config = dict(
    n_layer=12,
    d_model=768,
    n_head=12,
    n_kv_head=12,
    head_dim=64,
    d_mlp=2048,
    vocab_size=32768,
    activation='swiglu',
    norm='rmsnorm',
    norm_place='pre',
    norm_eps=1e-05,
    positions='rope',
    rope_base=10000.0,
    rope_fraction=1.0,
    qk_norm=False,
    attn_scale=0.125,
    bias='none',
    tie_embeddings=True,
    parallel_block=False,
    extras=['capped logits'],
    init='uniform',
    init_std_qkv=0.0225,
    init_std_o=0.0279,
    init_std_up=0.0322,
    init_std_down=0.0322,
    optimizer='soap_variant',
    lr=0.00882,
    weight_decay=0.0,
    lr_head=0.00833,
    warmup_steps=200,
    schedule='wsd',
    decay_fraction=1.0,
    decay_shape='linear',
    final_lr_fraction=0.0,
    batch_tokens=131072,
    seq_len=512,
    doc_mask=True,
    train_tokens=880800000,
    steps=6720,
    dataset='wikipedia_en',
)
Each number is 50 + 12 x the weight over its row's rms, rounded and kept within 0 to 99. Layers, rows and columns count from 0. The size before them is the row's rms in percent of the matrix's.

# layer 7 attention key, 768x768, rms 0.0225, rows 745-767, columns 448-511
111:63 50 51 44 47 66 68 51 24 64 56 51 52 59 55 54 51 53 43 57 32 48 45 57 55 53 40 31 51 46 44 41 57 49 19 53 64 42 53 40 52 40 69 60 59 60 66 54 58 13 61 50 44 50 54 46 36 78 49 29 44 47 50 59
105:35 23 57 51 44 59 47 40 51 74 30 53 79 38 56 54 49 51 25 63 30 51 42 20 43 30 62 48 40 56 61 85 60 43 57 53 36 60 41 49 48 46 61 52 67 50 42 54 50 37 53 48 66 45 75 61 39 53 45 23 66 43 39 26
100:46 49 48 40 47 53 31 45 49 65 54 55 48 36 55 51 58 43 32 37 61 39 55 41 58 70 38 62 69 55 61 54 35 70 53 56 63 56 55 49 51 36 56 44 60 50 58 26 58 51 40 61 66 38 58 49 51 77 54 52 44 51 42 59
110:31 44 37 40 57 70 40 41 42 44 49 39 18 70 56 54 56 62 55 46 49 74 72 52 37 63 56 65 75 37 42 52 46 62 51 52 40 49 33 49 53 29 59 43 48 49 41 45 56 46 67 51 32 39 39 44 43 47 52 53 67 36 52 53
111:59 70 54 54 73 68 43 47 19 62 59 57 52 42 56 43 18 67 54 35 27 42 53 34 42 50 38 53 63 61 52 43 25 53 65 58 51 69 62 27 39 52 41 59 58 56 48 48 56 41 52 56 27 47 38 44 58 53 70 33 58 39 42 68
109:60 42 58 62 56 65 63 46 51 54 54 54 41 38 44 39 53 56 48 72 53 55 44 57 69 66 58 54 58 53 63 62 36 46 45 44 82 57 57 55 47 36 56 43 42 75 62 50 52 45 50 43 45 60 59 26 48 40 57 48 36 62 55 44
105:44 59 40 45 74 60 44 48 41 32 61 57 56 44 50 57 80 48 57 86 50 45 48 59 44 50 43 50 44 43 38 56 51 68 51 30 62 57 47 52 60 53 54 41 48 53 31 55 55 50 68 57 60 51 47 45 53 76 46 45 25 57 49 60
108:47 66 57 66 56 41 49 32 41 52 69 54 36 63 48 54 52 68 41 52 38 55 55 46 51 72 49 58 57 62 69 64 58 56 34 64 54 48 54 42 41 85 61 62 47 43 36 41 59 43 47 46 29 50 39 42 38 69 69 55 35 66 44 30
100:72 49 57 76 54 37 66 39 30 33 57 26 49 38 67 37 51 35 59 58 46 48 63 51 34 63 44 55 78 62 34 55 66 63 66 64 44 39 42 49 82 62 64 46 47 44 58 46 79 44 51 42 49 61 55 41 63 49 71 57 51 44 56 41
108:68 40 68 61 40 47 56 64 53 46 57 57 27 74 35 66 46 34 52 61 51 52 28 59 41 42 64 65 52 52 53 34 66 42 46 46 47 51 55 56 40 54 47 23 54 47 41 67 47 47 40 61 58 40 56 56 86 26 44 67 32 31 47 37
112:32 39 41 42 41 56 41 57 54 51 49 40 67 53 49 39 55 20 50 52 42 54 36 60 41 55 44 73 64 48 50 38 59 44 51 32 65 55 57 43 41 48 42 40 62 53 27 47 55 37 47 55 52 72 67 35 48 54 47 54 72 42 45 67
107:49 44 34 64 52 50 50 61 44 38 52 40 59 41 77 16 35 41 50 34 55 49 57 27 45 52 58 64 61 47 67 50 52 41 57 42 39 51 39 64 55 58 56 83 49 60 75 35 53 34 42 59 31 44 37 39 47 62 52 45 16 45 41 51
108:28 36 56 37 42 60 46 45 54 54 57 27 57 72 61 46 41 37 46 24 64 45 55 69 49 46 32 43 57 51 42 43 26 40 63 29 53 27 29 32 48 32 50 62 47 59 67 58 33 26 58 50 60 57 44 39 58 62 60 54 67 37 53 54
107:46 40 48 30 54 35 53 48 65 61 41 14 41 67 63 37 56 71 52 52 36 40 65 48 33 39 48 59 54 56 56 45 59 60 41 49 54 46 37 34 53 47 72 80 41 63 71 43 29 49 58 51 56 29 51 50 42 56 50 63 51 60 55 39
108:46 45 45 51 39 35 40 56 34 55 76 41 42 51 51 30 44 32 56 63 41 46 46 74 68 45 59 48 53 41 52 52 32 69 44 57 50 66 54 52 40 56 73 55 40 56 30 66 60 39 64 51 68 48 42 39 44 32 47 41 34 44 61 40
108:53 67 23 57 35 42 61 43 68 52 40 45 47 53 46 58 41 53 60 35 35 70 52 28 52 40 43 55 49 29 53 63 60 39 79 60 47 38 63 56 62 53 47 59 58 68 31 75 69 42 42 64 61 44 47 40 42 68 48 40 39 43 22 53
106:38 26 43 39 44 56 40 49 46 53 57 59 62 58 59 51 45 49 37 43 66 47 52 67 57 30 41 45 64 52 50 33 66 47 41 61 69 61 56 49 53 38 59 49 48 63 59 28 27 44 34 53 35 48 47 43 64 45 34 53 50 55 57 54
105:60 52 49 48 62 40 50 42 34 54 51 62 57 41 52 32 33 49 34 57 39 58 36 50 69 71 51 71 48 51 61 67 60 60 59 36 51 61 41 58 61 24 43 51 37 54 64 56 41 67 37 64 30 59 65 72 58 55 51 72 49 56 33 38
109:41 50 58 41 52 43 38 59 55 35 56 28 57 51 40 40 64 53 48 31 48 67 67 16 47 43 68 64 42 33 56 50 50 45 57 62 44 64 40 57 58 63 57 65 47 46 66 65 71 59 35 52 41 47 48 41 42 55 37 56 27 51 48 52
113:55 43 42 50 68 48 63 62 61 40 30 48 58 57 65 41 56 79 57 67 63 58 47 46 54 47 71 50 50 44 60 65 64 49 42 32 53 52 45 33 49 56 41 71 63 55 81 37 63 56 53 40 59 37 32 45 56 53 35 57 42 40 55 46
106:48 49 33 55 24 60 62 67 37 56 39 44 40 49 30 61 35 41 43 48 79 68 48 49 45 54 55 54 36 38 54 54 36 59 39 49 41 43 47 77 54 77 55 67 33 62 46 37 45 50 56 60 68 67 39 37 60 40 48 43 47 71 41 50
106:45 51 66 59 52 46 62 50 50 48 60 61 67 46 49 66 54 67 60 50 29 49 44 47 57 60 58 42 33 43 70 55 46 52 44 81 52 43 31 66 58 38 41 56 67 53 46 46 50 47 55 64 40 50 38 57 42 25 52 34 63 25 60 32
111:52 61 58 49 32 37 59 59 52 44 56 58 41 48 40 36 62 58 51 53 28 53 48 58 57 51 74 49 34 70 54 31 58 45 51 68 41 47 60 46 40 53 26 53 53 48 44 40 36 46 53 49 48 41 48 40 56 39 52 36 65 24 69 44
# layer 7 attention query, 768x768, rms 0.0225, rows 746-767, columns 448-511
097:63 67 41 47 56 70 51 32 36 38 56 49 51 48 80 42 25 67 37 63 35 28 51 31 76 47 67 33 45 38 45 38 40 55 57 57 49 64 32 65 58 50 54 57 42 58 50 61 33 65 44 50 36 47 53 39 59 66 64 43 48 47 51 46
102:58 56 57 48 60 34 44 53 64 55 46 55 73 64 41 62 51 48 67 49 44 40 50 48 71 43 40 68 49 47 43 50 53 59 67 49 58 53 32 32 64 62 48 55 26 44 57 54 63 35 68 39 33 32 43 53 59 45 45 41 62 52 64 32
107:51 47 51 47 76 43 55 49 32 59 44 21 44 56 43 71 46 54 54 36 51 72 55 50 60 65 62 47 69 31 33 69 22 31 45 24 76 42 54 43 78 41 48 47 53 53 37 45 43 62 67 46 47 36 53 57 71 42 52 37 48 46 57 40
105:39 61 29 15 34 43 57 68 46 47 49 43 53 57 50 34 54 50 23 51 69 56 65 68 62 51 43 59 48 62 59 59 61 52 59 56 47 57 58 38 33 56 36 48 42 49 32 27 58 39 52 65 44 53 62 39 46 62 74 57 34 69 36 32
104:41 38 49 57 71 67 63 22 65 60 49 76 41 47 46 44 40 28 54 37 63 44 63 34 77 46 33 39 44 72 60 57 51 61 52 55 35 46 66 28 37 26 55 51 45 74 71 66 56 42 39 73 48 49 31 61 29 60 48 53 49 36 35 42
106:52 45 47 42 50 36 60 89 42 37 51 28 30 55 33 48 55 52 33 34 55 47 38 82 59 67 81 56 41 55 53 21 61 37 50 45 52 64 32 41 59 46 38 51 56 40 33 66 50 58 52 44 61 57 56 59 47 48 46 55 41 51 49 62
104:50 51 57 55 60 50 31 33 20 26 51 58 34 41 87 74 46 35 55 60 47 23 42 47 67 56 36 63 64 43 28 63 61 52 65 43 49 13 42 33 27 49 63 41 50 57 60 39 64 54 59 48 50 73 64 64 56 38 52 77 57 51 42 43
099:49 40 53 41 55 51 62 46 39 45 50 60 56 58 47 65 51 54 41 48 74 59 65 44 43 47 62 40 47 44 43 40 42 37 51 50 70 53 46 43 41 37 54 50 48 45 57 82 34 46 55 55 54 74 47 49 37 55 60 52 50 59 64 75
103:55 59 49 56 39 40 50 46 58 43 42 60 37 39 37 36 48 55 54 41 52 44 26 39 26 56 56 42 51 35 54 41 55 45 65 67 40 62 43 38 59 61 61 66 29 58 35 39 56 81 63 74 34 57 44 55 49 44 50 51 35 47 44 67
107:70 44 53 37 59 51 66 42 55 60 47 30 58 59 47 50 61 41 42 36 34 38 53 62 35 41 39 69 39 44 72 42 58 52 66 40 58 46 47 30 62 53 35 47 44 45 36 55 28 62 56 49 62 54 48 70 35 49 68 30 54 65 75 40
107:49 57 32 52 49 54 65 39 47 50 46 42 69 36 58 32 43 36 52 55 57 48 64 43 58 54 54 41 44 65 39 23 55 70 51 39 56 48 53 56 78 43 64 66 41 39 43 38 53 59 56 59 46 53 62 43 57 59 49 29 44 32 50 44
110:35 33 59 37 36 42 66 39 50 48 56 68 52 41 57 78 60 52 42 44 50 50 30 53 49 27 50 26 71 42 43 40 68 51 57 54 57 21 45 52 46 63 49 48 35 52 70 58 39 33 39 59 70 43 57 53 46 70 44 38 48 38 30 39
104:61 49 63 82 58 53 44 48 55 53 48 53 36 44 72 51 52 55 43 50 48 51 70 28 63 53 48 49 67 64 49 59 45 47 55 31 37 40 60 36 32 66 30 39 49 34 42 63 59 28 45 45 55 42 74 50 49 51 49 31 37 54 47 49
105:59 61 24 36 61 65 55 51 56 48 57 36 38 21 44 41 65 31 58 52 47 35 32 35 35 27 38 50 45 45 75 68 48 57 59 31 47 45 33 63 47 57 65 41 41 55 49 60 46 57 41 37 43 76 44 44 57 45 47 47 48 47 53 48
107:56 55 55 34 44 65 25 31 60 43 55 49 36 62 45 44 77 45 67 43 57 46 62 70 39 57 51 55 23 35 49 31 32 53 53 63 56 55 77 48 75 38 32 41 52 61 36 37 63 57 27 32 53 46 47 60 57 52 37 60 60 38 48 34
105:38 35 39 51 42 36 46 38 37 51 26 59 66 34 50 58 47 44 60 39 48 77 53 47 59 43 38 60 58 40 57 45 56 44 68 52 63 50 45 44 63 46 51 57 61 60 61 38 41 56 48 38 39 48 47 53 53 38 42 63 47 55 50 47
104:43 65 62 41 55 37 47 42 70 70 26 42 46 51 44 46 36 48 54 43 54 41 53 57 52 37 40 57 62 58 54 62 62 56 37 44 48 50 42 67 36 24 61 44 57 37 51 59 49 47 56 35 45 44 43 40 44 57 62 61 64 50 33 49
105:49 55 63 28 71 53 50 63 53 50 46 64 58 39 49 46 57 50 58 54 60 70 36 52 55 33 42 59 26 47 42 33 65 55 51 37 38 55 63 47 55 64 44 56 46 33 54 50 33 61 73 36 46 32 54 45 51 60 58 21 46 59 51 53
109:42 40 48 53 54 50 39 35 23 57 56 42 42 64 54 53 58 86 36 64 49 33 27 47 49 38 77 32 58 45 27 38 54 28 63 62 35 34 39 39 66 48 54 44 51 42 60 51 33 38 64 41 35 52 57 45 52 40 69 22 21 59 55 42
105:59 31 46 39 47 43 67 50 49 51 50 52 32 62 65 40 20 34 45 54 48 72 47 61 51 40 42 47 54 51 63 45 56 56 80 52 49 43 67 45 59 31 40 41 46 46 60 74 49 51 53 58 39 68 32 19 39 63 37 43 70 59 45 41
106:37 53 44 40 54 52 62 55 28 39 61 51 35 35 59 67 34 56 65 70 55 53 43 39 62 63 53 45 51 47 64 53 46 65 37 38 52 52 46 51 56 33 42 39 42 36 39 52 68 67 44 47 35 44 45 57 48 41 59 57 36 58 50 37
109:50 41 42 55 79 55 71 57 63 40 38 35 45 36 42 49 54 51 45 55 29 56 52 46 61 62 42 42 59 27 52 38 46 31 43 46 42 57 54 41 61 51 64 26 60 33 59 44 62 45 36 37 55 44 58 35 51 62 41 78 56 45 43 28
# layer 7 attention value, 768x768, rms 0.0225, rows 704-735, columns 448-511
090:39 36 45 58 69 54 47 63 41 57 55 83 51 46 38 38 38 51 50 53 62 68 39 67 49 30 41 62 37 44 49 39 40 61 45 55 37 60 15 40 40 75 72 38 62 51 26 45 56 26 44 51 25 76 54 58 52 39 33 60 59 42 52 55
088:47 36 32 36 45 63 44 47 37 58 68 44 69 65 41 44 56 55 46 80 51 65 71 52 59 67 54 48 48 58 47 82 30 56 56 64 47 55 67 46 61 47 54 60 36 57 50 48 35 36 49 65 53 57 56 46 51 41 55 33 70 73 45 48
082:57 56 57 47 43 42 62 59 47 57 77 39 47 55 39 61 37 53 38 50 73 56 80 42 56 47 37 64 35 45 54 52 43 47 64 65 39 55 49 54 27 46 61 48 31 38 59 45 43 77 60 45 59 40 45 70 28 57 62 40 71 39 65 50
090:60 56 50 45 52 67 48 56 34 59 35 42 29 28 44 42 31 50 67 35 54 73 64 50 49 41 69 45 34 57 64 35 69 42 29 66 46 59 42 57 42 42 33 69 42 65 55 38 50 54 38 43 66 55 49 53 46 28 48 36 39 61 61 56
083:72 38 54 45 43 43 34 63 44 66 58 23 52 51 55 54 25 41 44 47 54 59 47 38 54 34 53 67 26 27 45 42 35 64 46 53 29 46 62 58 32 62 38 50 20 57 47 36 38 51 55 28 69 61 41 44 56 66 49 19 35 43 41 67
089:48 50 34 44 40 48 42 56 52 37 72 52 54 28 47 60 55 71 58 48 72 64 60 68 57 53 47 76 37 68 43 49 49 50 45 39 65 30 55 45 67 59 36 37 61 46 38 48 50 44 56 44 49 68 68 51 20 33 33 51 33 36 53 37
084:68 57 63 39 34 56 50 27 45 51 38 41 60 58 26 73 57 55 38 40 43 47 60 43 57 47 46 31 32 60 51 37 54 68 50 44 67 64 67 45 60 50 51 44 54 48 36 51 40 74 51 62 71 59 59 43 36 57 44 34 59 50 52 31
090:63 52 53 55 46 49 57 58 42 53 20 82 49 52 47 49 46 44 36 53 65 59 60 43 35 51 59 49 56 34 51 56 55 53 37 51 54 53 43 14 44 33 44 48 66 39 36 45 72 51 14 41 32 67 74 70 39 53 69 42 55 48 38 48
087:46 29 39 49 49 61 41 41 46 67 55 39 68 66 35 54 36 56 43 53 36 63 60 65 61 56 55 63 59 63 49 38 57 66 34 44 40 69 49 56 54 40 48 43 68 84 40 51 60 48 42 58 69 53 72 58 68 59 43 49 31 41 41 43
089:56 67 32 60 63 49 34 26 59 44 51 48 55 39 50 47 44 39 66 40 46 48 57 58 65 36 47 75 47 39 56 39 57 61 37 43 46 52 49 41 54 30 54 53 66 61 42 41 37 57 25 56 62 47 45 68 66 62 42 60 42 55 49 32
090:60 62 53 57 52 40 65 64 44 51 50 44 54 54 57 46 58 61 62 36 24 56 36 53 32 41 45 47 38 31 68 57 53 40 39 78 48 40 43 44 44 54 50 43 58 54 39 23 55 53 71 48 40 41 33 25 50 31 31 40 51 58 54 54
090:50 63 65 52 40 33 50 42 23 50 75 54 45 55 54 68 51 50 27 44 58 56 34 29 44 32 73 39 39 51 55 58 53 46 69 52 63 39 43 61 58 49 67 58 53 50 42 21 68 63 65 50 59 35 67 47 44 34 43 35 42 45 52 32
086:51 65 60 46 41 50 64 44 33 79 36 52 45 44 59 46 33 49 32 59 48 54 33 33 39 45 49 47 43 27 27 45 45 42 75 49 52 44 59 50 50 50 54 50 56 60 39 50 31 47 70 58 62 42 48 45 36 56 58 33 52 39 41 56
089:54 30 57 45 56 76 67 40 70 46 54 42 86 62 30 46 64 48 66 65 61 60 55 36 42 41 48 57 52 61 28 45 40 54 61 62 57 36 38 40 55 43 64 54 56 50 24 19 68 47 66 36 68 41 44 44 23 39 50 46 34 26 24 47
089:52 57 37 39 45 34 54 49 52 43 38 58 42 40 46 74 40 55 61 30 42 43 41 51 45 56 55 51 35 73 29 79 47 36 57 56 20 34 32 40 56 59 67 53 39 51 49 61 41 30 62 50 63 58 44 52 39 66 24 72 38 53 56 58
092:44 38 63 49 42 56 58 62 54 57 65 66 35 64 50 44 48 56 63 33 46 58 26 56 33 63 48 50 27 51 76 60 50 57 39 70 60 57 43 70 49 82 84 50 61 44 62 38 60 38 57 49 66 23 38 54 47 73 56 34 49 50 44 43
088:42 55 45 60 47 46 67 72 47 57 45 38 78 41 41 41 59 26 54 39 56 55 45 49 72 38 43 68 41 37 35 44 71 48 43 36 38 51 41 61 39 46 60 35 56 71 42 47 27 37 51 31 69 39 71 67 63 51 44 73 47 55 53 50
084:33 41 44 44 55 60 70 64 30 53 63 23 41 44 51 60 42 54 61 62 47 49 45 31 31 51 42 30 60 50 54 49 29 57 57 66 44 42 67 52 53 48 67 56 59 45 58 50 36 41 61 53 48 51 40 64 64 18 70 37 29 54 62 62
085:54 57 45 44 70 36 47 51 53 70 31 28 23 67 41 39 49 62 69 69 46 57 74 30 50 43 47 54 30 55 44 49 54 66 33 46 53 43 63 69 40 46 70 23 36 61 46 42 33 44 60 43 50 34 57 60 74 69 46 58 59 53 76 59
087:40 39 40 60 28 54 47 44 53 63 39 61 54 52 43 35 57 41 64 48 62 79 49 34 57 34 41 40 45 53 37 64 52 74 32 45 47 50 51 57 64 39 33 52 43 48 54 28 43 61 42 58 57 53 50 39 31 65 59 70 46 58 50 54
089:48 51 62 48 49 40 61 52 39 43 65 63 66 52 54 40 51 67 55 51 40 60 51 77 63 47 58 69 30 77 73 46 52 51 49 18 61 37 65 40 53 35 42 42 62 59 50 32 51 54 78 47 59 35 54 54 52 78 43 62 52 49 68 49
089:71 15 46 47 56 47 69 47 30 42 59 58 40 36 45 52 30 33 50 51 61 39 48 38 53 54 38 47 48 38 66 37 59 61 52 49 39 51 50 41 48 62 36 49 43 51 45 40 54 35 59 32 57 47 34 55 36 23 42 53 56 85 54 45
084:52 65 46 61 57 74 45 60 32 46 62 61 65 55 60 39 51 62 51 61 38 45 44 38 47 55 79 60 44 58 48 45 71 39 69 38 31 44 30 36 33 72 29 79 51 59 41 53 21 42 47 64 72 53 25 32 53 45 64 57 52 43 60 34
085:52 53 69 50 61 16 33 61 61 60 52 53 44 64 47 51 47 62 27 33 50 70 42 43 64 64 51 51 55 41 59 76 30 53 43 56 43 56 38 61 51 65 80 57 41 46 60 59 46 51 63 41 44 35 39 46 43 45 34 59 41 39 42 56
083:48 55 63 68 45 64 42 47 58 46 37 47 37 53 45 58 64 69 53 53 18 58 57 51 33 51 56 46 60 71 64 68 45 45 29 51 51 40 53 55 47 43 34 41 56 50 57 46 66 31 63 49 51 37 32 67 50 39 44 37 55 56 31 55
088:46 44 51 29 56 69 66 62 32 42 17 40 44 52 56 54 48 65 22 54 50 68 37 40 45 50 58 57 59 49 35 39 43 63 42 53 59 48 56 66 29 54 50 28 60 31 35 45 51 63 37 52 41 37 45 38 47 39 64 68 41 60 55 55
086:41 48 47 55 44 55 59 55 55 41 46 53 59 34 52 65 14 33 36 48 40 55 52 43 47 58 46 67 47 36 40 57 55 53 75 66 49 73 64 54 34 60 38 32 37 72 38 33 43 49 57 30 68 30 46 33 60 65 43 44 54 54 48 40
092:37 32 56 67 40 38 46 58 39 55 48 51 64 39 35 54 54 26 49 48 52 43 52 62 47 56 63 58 27 54 52 56 55 61 27 45 70 52 53 29 64 42 39 47 40 55 58 52 59 47 56 53 52 43 64 38 28 56 50 54 44 73 61 42
084:59 39 65 54 53 45 22 48 40 65 49 57 42 39 56 68 40 35 48 55 69 56 52 63 56 46 41 51 46 49 56 29 64 44 69 52 65 35 66 53 51 73 39 39 45 53 49 48 66 60 31 58 53 63 43 65 46 79 29 56 42 69 54 55
086:55 55 43 20 65 52 66 34 43 80 32 41 46 62 60 67 36 36 52 51 66 35 57 31 58 43 54 47 58 46 46 37 47 43 51 42 60 41 58 36 58 39 48 53 61 56 53 64 17 40 39 43 67 53 73 44 46 38 61 74 27 63 56 51
086:40 62 49 43 51 57 43 38 47 48 45 40 52 48 43 54 32 68 62 69 57 48 67 49 55 68 47 57 41 56 38 46 49 70 51 63 48 36 53 32 56 64 43 50 41 40 52 50 30 45 34 46 56 50 32 67 48 37 68 36 53 48 29 57
089:52 49 49 63 29 41 45 68 38 59 52 49 43 52 54 49 38 57 54 58 61 62 64 48 35 58 61 56 30 43 59 62 80 35 27 42 31 64 35 47 51 36 39 42 35 65 50 43 52 56 58 47 48 33 64 41 50 41 30 57 53 47 50 53
# layer 7 attention output (transposed), 768x768, rms 0.0279, rows 704-735, columns 448-511
094:49 51 40 41 41 33 59 50 43 23 42 43 58 39 45 52 39 43 54 61 57 61 44 42 66 49 38 42 46 68 52 67 50 36 38 52 53 52 47 50 46 09 45 58 51 32 63 61 46 51 53 63 70 45 44 55 65 62 45 66 68 30 58 59
095:61 62 39 40 44 56 54 47 45 44 32 72 38 52 54 74 61 69 53 60 49 41 58 30 40 53 73 46 76 49 53 23 66 36 47 57 27 77 40 36 56 55 43 47 63 54 64 35 53 29 57 18 44 40 62 35 47 63 36 54 33 55 52 64
094:56 63 41 57 44 68 42 40 35 61 23 62 56 37 47 68 52 48 27 46 51 40 48 37 48 48 45 62 58 49 50 50 43 61 46 44 64 57 36 33 53 57 60 58 59 47 53 45 53 37 53 42 41 42 59 58 59 41 46 59 69 67 22 45
098:54 45 36 46 58 57 63 29 48 33 78 58 37 40 62 54 47 55 29 60 58 58 25 59 44 43 79 49 49 60 35 75 41 37 28 42 43 45 65 45 34 44 37 33 68 36 51 57 28 59 73 28 51 35 41 42 62 65 75 41 51 35 33 44
093:40 61 28 22 61 36 75 33 59 44 46 47 56 67 30 55 52 47 48 42 58 45 50 56 42 57 60 49 58 34 63 43 59 44 56 33 54 44 46 64 49 60 40 56 64 57 49 55 67 53 51 57 39 63 24 44 51 39 38 50 60 45 59 44
095:37 26 68 68 50 28 53 85 61 70 62 51 63 54 54 70 42 45 61 43 45 45 61 75 31 55 37 44 49 45 67 47 68 69 29 37 71 39 47 28 56 70 55 45 47 50 37 44 57 54 38 67 75 39 79 48 55 56 54 37 44 60 49 71
094:50 30 43 47 43 40 43 55 41 57 69 36 38 62 63 48 35 17 54 64 74 36 41 45 36 39 60 59 55 55 61 82 73 43 21 41 41 43 43 80 49 37 42 50 60 54 48 32 56 44 36 45 24 35 54 38 62 52 36 17 45 36 43 36
094:67 45 41 66 39 55 34 40 67 43 61 51 35 54 70 52 67 44 76 50 54 56 46 53 48 52 54 79 41 66 81 57 58 51 68 37 50 58 59 80 40 36 60 36 65 54 51 37 53 71 44 51 42 53 37 28 48 55 48 48 54 52 32 64
095:72 71 62 78 61 56 47 38 68 44 70 46 48 28 59 44 35 25 47 38 74 53 40 55 49 48 54 56 42 41 52 46 40 47 55 55 47 64 76 47 48 49 36 43 25 38 34 42 47 47 41 22 63 43 36 63 32 56 55 64 39 42 68 53
098:72 52 57 29 47 39 49 51 82 67 41 52 42 32 53 55 57 46 54 45 45 40 60 43 21 45 61 71 48 57 43 49 52 26 69 49 36 53 59 52 65 54 61 53 39 39 37 52 67 46 69 63 73 40 55 44 68 39 33 59 58 58 56 52
097:44 45 35 51 62 53 53 41 52 42 51 39 34 63 57 55 44 49 26 60 62 33 43 46 47 52 43 53 53 69 40 48 40 42 53 17 47 34 28 47 51 47 31 46 52 52 59 52 45 39 51 32 56 73 62 52 33 57 39 48 31 59 64 29
096:47 37 47 42 62 42 39 55 67 49 41 39 54 74 44 43 44 51 54 57 57 42 50 47 59 53 40 54 56 39 36 57 48 55 26 58 36 80 41 59 44 40 65 53 43 47 55 60 45 54 35 71 37 53 56 54 57 61 65 43 43 61 60 54
093:50 40 47 75 61 45 44 32 36 36 54 58 44 41 40 44 55 33 37 29 66 68 53 53 49 51 48 54 84 59 55 38 50 75 32 54 34 60 48 59 40 46 57 74 17 40 56 40 85 55 52 41 55 43 37 40 32 59 48 47 51 67 49 52
099:23 70 52 39 52 58 40 62 41 42 38 71 34 74 56 51 49 55 34 57 57 49 56 61 52 51 52 64 49 63 63 40 66 50 27 48 54 36 41 33 42 41 47 35 44 42 60 42 43 42 43 49 54 59 47 60 51 58 58 60 70 53 51 66
094:52 68 56 38 48 46 42 34 34 55 51 48 41 39 61 41 81 26 51 46 54 53 53 65 34 38 36 53 53 37 35 39 48 77 61 55 74 62 23 61 28 52 67 57 48 47 62 19 66 45 49 38 31 29 56 56 42 47 49 56 32 49 47 63
099:87 43 43 67 51 22 69 35 48 50 30 38 48 77 42 47 59 65 50 54 70 58 68 36 71 52 41 34 57 41 34 26 64 52 52 45 19 38 38 49 55 51 55 39 47 72 55 62 35 56 34 44 67 67 38 51 34 41 40 55 38 35 63 42
096:64 40 48 58 34 51 39 35 52 50 58 59 43 43 51 38 43 30 41 24 45 45 64 44 51 48 59 35 23 71 73 74 60 51 39 58 38 54 32 61 33 37 66 64 69 43 58 42 39 57 56 57 48 63 37 44 42 43 53 46 48 44 32 50
091:59 54 57 64 38 31 56 40 84 44 36 60 59 43 38 52 79 26 41 40 45 28 35 55 45 70 58 68 65 52 48 60 67 35 36 38 60 64 45 47 50 59 54 60 32 73 38 61 57 51 40 69 58 48 54 52 34 73 66 49 57 56 46 60
094:33 33 51 49 50 50 48 49 65 39 49 52 89 57 46 48 48 66 28 46 46 38 62 53 39 54 59 71 49 65 54 53 51 39 42 52 58 70 52 43 40 71 47 73 50 69 37 53 56 49 38 42 56 44 32 26 31 46 35 48 57 70 43 62
093:34 61 64 30 53 43 57 53 45 38 57 67 42 38 47 63 62 49 45 47 37 38 67 56 78 44 45 53 52 59 62 40 44 46 61 48 64 41 73 70 36 52 40 63 51 58 21 41 33 31 48 48 47 44 29 56 58 48 39 44 58 64 74 35
096:46 35 43 50 55 60 38 63 72 52 45 58 45 66 43 59 52 58 39 72 50 62 52 49 47 47 57 71 58 48 49 72 55 42 47 32 51 44 46 51 55 51 58 63 50 45 69 68 62 58 34 34 52 42 68 51 44 36 43 57 69 55 41 53
098:32 74 42 55 59 39 48 42 49 49 36 39 30 63 38 56 39 61 52 34 69 63 43 43 35 38 43 56 44 21 71 65 33 34 56 37 69 45 41 76 46 66 48 52 75 32 65 41 50 66 33 21 49 69 68 59 33 59 27 66 43 43 28 43
092:73 55 64 26 57 28 48 45 64 63 29 61 40 25 54 56 64 63 56 42 58 53 39 65 54 44 74 57 29 68 49 56 52 51 48 32 66 37 58 53 52 58 44 40 42 26 59 49 52 37 40 44 51 34 43 64 60 45 52 33 66 49 44 63
094:37 49 37 46 81 51 59 56 51 46 45 45 50 54 44 54 59 57 69 44 56 49 20 58 40 37 48 46 50 27 58 45 57 62 50 55 52 54 26 37 58 37 29 55 57 57 68 50 40 60 43 44 49 51 40 52 41 50 46 41 38 61 34 54
091:36 54 48 44 60 36 36 45 29 45 45 51 56 48 66 54 53 43 36 58 25 44 38 57 43 32 29 47 56 56 46 38 43 56 59 55 47 58 60 56 54 60 60 12 51 54 59 62 42 60 42 66 37 67 45 65 43 59 31 42 17 60 53 45
096:69 56 28 60 58 55 43 35 57 57 77 43 27 55 59 27 55 49 71 68 43 43 55 51 72 77 35 51 59 36 47 37 63 31 71 46 33 41 34 41 52 54 59 51 40 47 53 74 69 49 29 47 62 48 43 58 67 66 43 60 50 38 45 32
095:48 62 46 42 42 47 50 67 45 41 55 38 54 64 53 64 53 31 52 37 71 59 48 62 30 46 46 30 50 63 37 46 49 32 38 32 51 40 39 54 61 32 60 54 44 37 44 56 54 67 57 61 54 53 50 54 49 53 41 51 55 75 42 63
099:54 67 55 22 56 76 67 53 33 30 49 45 39 42 41 28 44 52 44 58 48 50 40 32 35 46 53 76 60 42 48 50 58 51 67 59 44 46 53 52 48 46 63 68 54 77 62 50 50 59 52 47 51 59 41 73 60 50 39 48 47 58 46 51
093:49 71 27 68 53 55 43 50 70 65 40 44 54 50 34 55 70 62 48 65 68 32 57 42 49 46 32 54 57 55 39 63 54 65 67 52 40 58 57 41 58 44 56 51 52 47 27 75 47 55 54 10 60 57 57 31 38 54 32 72 63 55 39 44
094:51 50 53 47 35 65 47 42 58 36 55 44 48 66 48 56 56 67 29 34 21 60 49 47 63 65 45 42 40 39 52 36 54 53 19 54 60 50 32 39 49 58 40 54 42 52 49 33 55 67 57 67 39 52 60 57 55 49 60 61 45 53 53 67
095:35 52 38 53 52 51 55 70 50 54 66 65 49 60 55 68 66 48 31 25 48 56 58 50 50 32 77 42 70 47 48 26 53 48 48 69 55 65 42 58 59 63 45 48 30 61 46 41 36 54 69 40 45 34 47 28 55 54 45 43 52 73 42 42
094:42 40 61 30 49 52 37 47 66 32 39 54 54 41 48 64 59 30 41 47 70 51 41 49 68 65 56 53 49 51 27 35 29 56 67 64 65 40 58 51 46 60 47 50 65 35 60 48 56 60 66 50 48 53 57 59 33 46 35 43 71 59 44 65